From a checkpoint of a small transformer trained on Wikipedia: learned positions.
Each number is 50 + 12 x the weight over its row's rms, rounded and kept within 0 to 99. Layers, rows and columns count from 0. The size before them is the row's rms in percent of the matrix's.

# layer 13 MLP down, 64x128, rms 0.427, rows 0-63, columns 96-127
137:57 66 52 43 43 60 46 70 41 65 59 56 33 54 60 51 52 44 40 46 47 52 55 45 52 52 41 64 48 45 61 41
102:62 65 43 80 47 39 57 39 37 54 48 35 65 57 36 55 41 62 49 54 41 34 40 65 67 38 61 23 51 40 80 41
102:36 42 61 25 59 58 55 59 50 50 52 47 59 65 57 76 43 30 61 32 39 45 55 32 45 56 49 52 52 38 58 75
102:70 58 43 26 44 51 56 50 55 53 53 47 63 47 52 71 46 65 57 50 37 60 33 46 53 29 46 63 60 62 60 46
078:36 59 32 65 59 51 59 63 43 61 58 45 48 54 41 48 45 55 45 56 52 40 49 23 32 48 52 42 56 41 54 58
101:71 52 44 54 28 42 44 51 37 85 42 39 36 39 48 75 43 33 42 36 47 63 46 53 47 50 56 32 58 40 64 25
101:25 30 60 51 53 59 50 31 39 53 46 58 45 40 62 41 39 50 59 49 54 57 52 31 32 31 34 43 46 59 52 38
113:62 57 41 49 50 45 36 75 43 43 68 60 62 46 36 65 47 57 54 63 32 46 52 49 56 44 51 79 51 55 41 59
087:62 48 37 60 60 47 53 28 74 46 43 59 49 42 48 61 56 48 42 48 31 45 39 70 55 32 47 63 35 46 73 69
101:48 52 54 54 44 43 44 54 42 50 37 55 57 60 42 47 40 72 56 36 50 46 44 53 54 39 45 42 62 47 40 48
122:32 35 44 62 46 51 54 34 50 52 59 48 61 72 56 26 46 54 38 37 54 43 51 66 34 43 48 66 32 50 58 40
092:41 45 47 61 54 56 51 49 42 30 81 54 60 59 49 70 25 41 58 57 51 58 40 41 43 55 48 58 45 36 63 46
107:47 64 58 35 35 53 43 84 50 58 33 70 42 39 73 59 43 42 67 64 35 54 45 55 59 34 40 24 52 60 43 41
087:48 49 71 58 30 43 47 52 51 56 52 35 45 55 54 57 59 31 39 56 59 65 42 52 44 46 58 45 42 73 51 59
103:65 60 48 34 69 54 42 73 52 36 54 58 51 59 35 48 82 51 71 58 54 59 35 77 43 46 37 29 45 44 40 47
100:52 51 53 80 44 49 62 35 52 35 50 34 60 56 43 46 50 27 43 46 56 74 73 41 63 50 60 70 58 54 49 55
109:57 46 52 37 48 55 50 39 67 43 53 63 42 39 64 41 40 39 36 67 60 53 73 51 32 67 47 50 48 34 42 62
096:48 33 54 07 62 55 43 52 56 55 42 63 51 58 45 35 53 43 51 47 68 40 35 54 59 49 59 66 51 54 53 20
105:50 56 40 74 39 61 49 57 54 39 26 49 73 61 51 41 50 51 70 44 56 35 46 53 37 48 54 30 60 39 32 32
099:46 55 34 35 68 38 48 51 70 56 61 39 56 52 40 41 36 36 41 41 20 49 41 46 81 26 50 63 65 28 53 46
100:32 46 50 51 51 37 47 49 73 32 55 35 41 61 49 50 48 56 55 74 49 46 34 52 37 36 47 61 35 54 52 54
085:47 32 33 51 64 63 42 37 56 43 59 55 61 63 30 40 41 48 49 34 51 49 25 36 60 64 68 56 28 48 39 53
095:37 63 43 59 59 66 49 47 69 31 41 61 50 35 55 57 60 65 60 42 43 66 46 43 55 39 53 54 42 51 27 40
092:66 43 59 08 38 53 25 65 43 44 47 68 50 55 52 75 50 55 71 48 45 51 48 68 44 45 51 67 52 64 49 64
095:53 44 62 47 44 30 31 53 47 59 69 72 36 26 42 53 32 36 36 55 58 51 38 66 28 55 30 58 45 60 57 61
100:57 56 45 28 35 57 37 65 46 58 37 58 49 58 54 61 48 52 54 37 43 50 58 36 43 42 50 78 48 60 46 71
095:68 59 62 56 60 37 67 68 56 48 49 47 46 67 56 43 46 59 42 74 58 33 35 78 56 56 41 21 55 60 47 58
112:57 61 52 39 72 36 61 50 64 54 50 52 63 38 70 58 48 60 57 50 54 50 55 50 62 59 56 31 50 41 26 35
091:57 43 67 49 48 54 50 27 68 58 48 65 37 54 47 67 58 56 64 50 87 68 57 53 47 38 48 32 39 59 60 74
097:41 60 44 40 52 47 47 43 44 34 49 47 57 38 56 47 35 51 49 33 59 43 92 57 38 62 51 78 42 62 48 40
111:59 44 22 68 44 48 48 59 30 67 62 54 48 55 29 79 77 53 50 53 56 60 45 62 47 46 64 56 56 38 26 44
095:66 46 38 41 50 45 46 47 50 33 39 41 46 60 59 50 37 59 40 56 60 58 46 43 46 38 66 91 50 64 67 75
086:51 56 59 49 64 69 41 34 59 33 55 49 65 73 67 58 58 37 38 48 39 37 53 38 53 79 55 51 66 31 74 66
101:25 43 48 76 43 42 70 68 51 48 33 41 28 47 55 45 41 39 52 45 46 45 35 54 65 59 45 58 46 50 57 46
098:43 54 50 73 60 60 56 53 67 33 69 52 63 41 61 42 65 65 41 56 50 65 54 61 47 68 58 37 66 32 21 55
095:69 63 61 26 34 52 42 61 54 56 39 37 64 54 39 30 37 34 35 66 35 49 34 45 62 23 40 59 61 52 36 29
113:45 68 30 44 43 47 46 58 66 55 57 46 59 35 30 48 47 70 53 42 33 60 51 48 57 33 35 53 45 71 55 67
091:49 61 34 76 51 34 53 46 33 72 46 42 49 45 38 67 46 36 43 45 64 42 52 62 45 48 65 26 70 51 64 49
105:44 63 43 77 57 47 45 48 32 61 37 35 45 44 20 51 37 48 39 57 56 22 44 56 54 28 47 51 46 46 67 38
102:51 42 41 31 47 69 37 54 40 53 50 61 56 35 38 46 63 40 42 60 75 63 52 57 52 37 63 24 30 49 59 70
138:46 53 54 56 58 47 65 57 36 43 30 47 49 34 64 56 45 47 65 64 62 48 73 45 57 60 32 42 73 58 50 49
093:44 39 61 53 45 56 46 26 64 42 45 51 40 58 50 36 60 76 51 56 45 33 46 49 50 42 61 59 48 67 53 48
088:57 79 48 41 38 57 54 57 57 56 49 38 42 42 51 83 74 52 47 61 62 44 57 52 47 45 68 74 24 59 52 50
093:44 44 65 39 33 47 66 74 44 46 51 54 35 58 60 47 78 44 40 47 42 61 46 52 38 63 61 70 59 41 31 49
099:60 48 48 65 63 35 53 45 57 41 51 53 43 57 51 44 38 59 47 59 83 45 40 64 48 68 35 54 76 54 68 56
093:49 56 64 71 40 48 48 33 30 49 42 39 48 58 54 33 41 44 64 31 43 58 56 43 65 43 55 26 71 52 87 62
087:38 58 57 63 61 60 60 44 62 52 66 50 57 33 63 61 53 46 29 34 47 54 62 56 40 56 57 51 60 42 58 49
093:60 57 78 69 45 62 63 55 52 40 43 54 52 52 53 27 53 59 45 52 65 65 70 58 52 58 59 28 67 47 41 62
100:50 29 65 48 39 54 59 64 71 40 53 57 43 41 49 24 55 46 32 85 29 38 24 53 72 73 25 46 44 42 49 69
112:41 41 36 48 43 52 58 73 64 34 52 27 36 46 33 41 54 71 60 41 80 70 45 68 48 49 50 45 38 42 38 54
098:61 57 46 11 39 53 34 38 38 61 59 58 59 40 50 63 75 36 59 52 31 55 43 39 40 55 63 56 45 71 85 42
092:33 61 73 58 59 62 19 56 37 33 83 67 67 59 22 40 56 59 67 43 39 47 50 57 48 49 50 77 46 45 47 40
101:56 37 49 35 38 67 72 40 67 62 44 43 37 57 50 45 65 55 59 32 32 52 60 45 37 42 41 32 40 62 53 27
093:68 34 71 50 33 38 38 53 37 44 43 73 42 51 36 51 55 59 63 50 26 24 46 45 32 45 38 64 39 58 58 46
095:49 47 38 40 42 31 40 46 65 31 29 63 63 49 47 44 38 42 55 37 73 37 52 68 38 42 59 28 18 47 45 53
116:47 56 44 34 65 38 46 34 43 26 60 40 54 33 51 60 58 76 64 43 56 43 52 44 55 34 52 69 56 40 57 30
085:68 65 33 41 56 73 48 65 42 47 55 46 74 45 69 75 53 48 50 67 47 53 42 51 63 47 50 37 66 61 56 66
088:39 50 50 59 58 52 40 41 63 41 41 58 48 48 44 64 49 42 37 60 58 36 50 47 39 69 64 47 29 22 64 36
097:57 45 36 69 66 48 58 46 44 63 50 25 32 56 51 44 35 41 62 57 73 54 43 44 66 52 59 46 47 49 43 33
096:38 53 55 28 53 74 67 52 58 51 63 33 75 56 48 52 51 45 57 45 46 59 45 66 34 51 51 32 39 39 72 36
105:49 33 68 39 53 45 52 65 55 72 44 44 53 57 56 54 53 34 65 61 46 54 73 41 65 56 65 37 54 39 57 38
097:42 67 22 89 41 53 58 58 59 47 41 54 53 47 56 57 54 69 43 40 42 62 49 54 39 56 60 53 46 53 29 63
099:63 66 61 40 27 40 58 48 59 27 54 46 58 60 56 46 62 65 56 52 44 61 57 46 50 42 68 55 60 48 36 35
105:40 45 48 73 53 47 42 46 69 46 37 43 52 51 48 57 53 56 46 31 42 61 54 45 37 46 72 68 36 62 29 91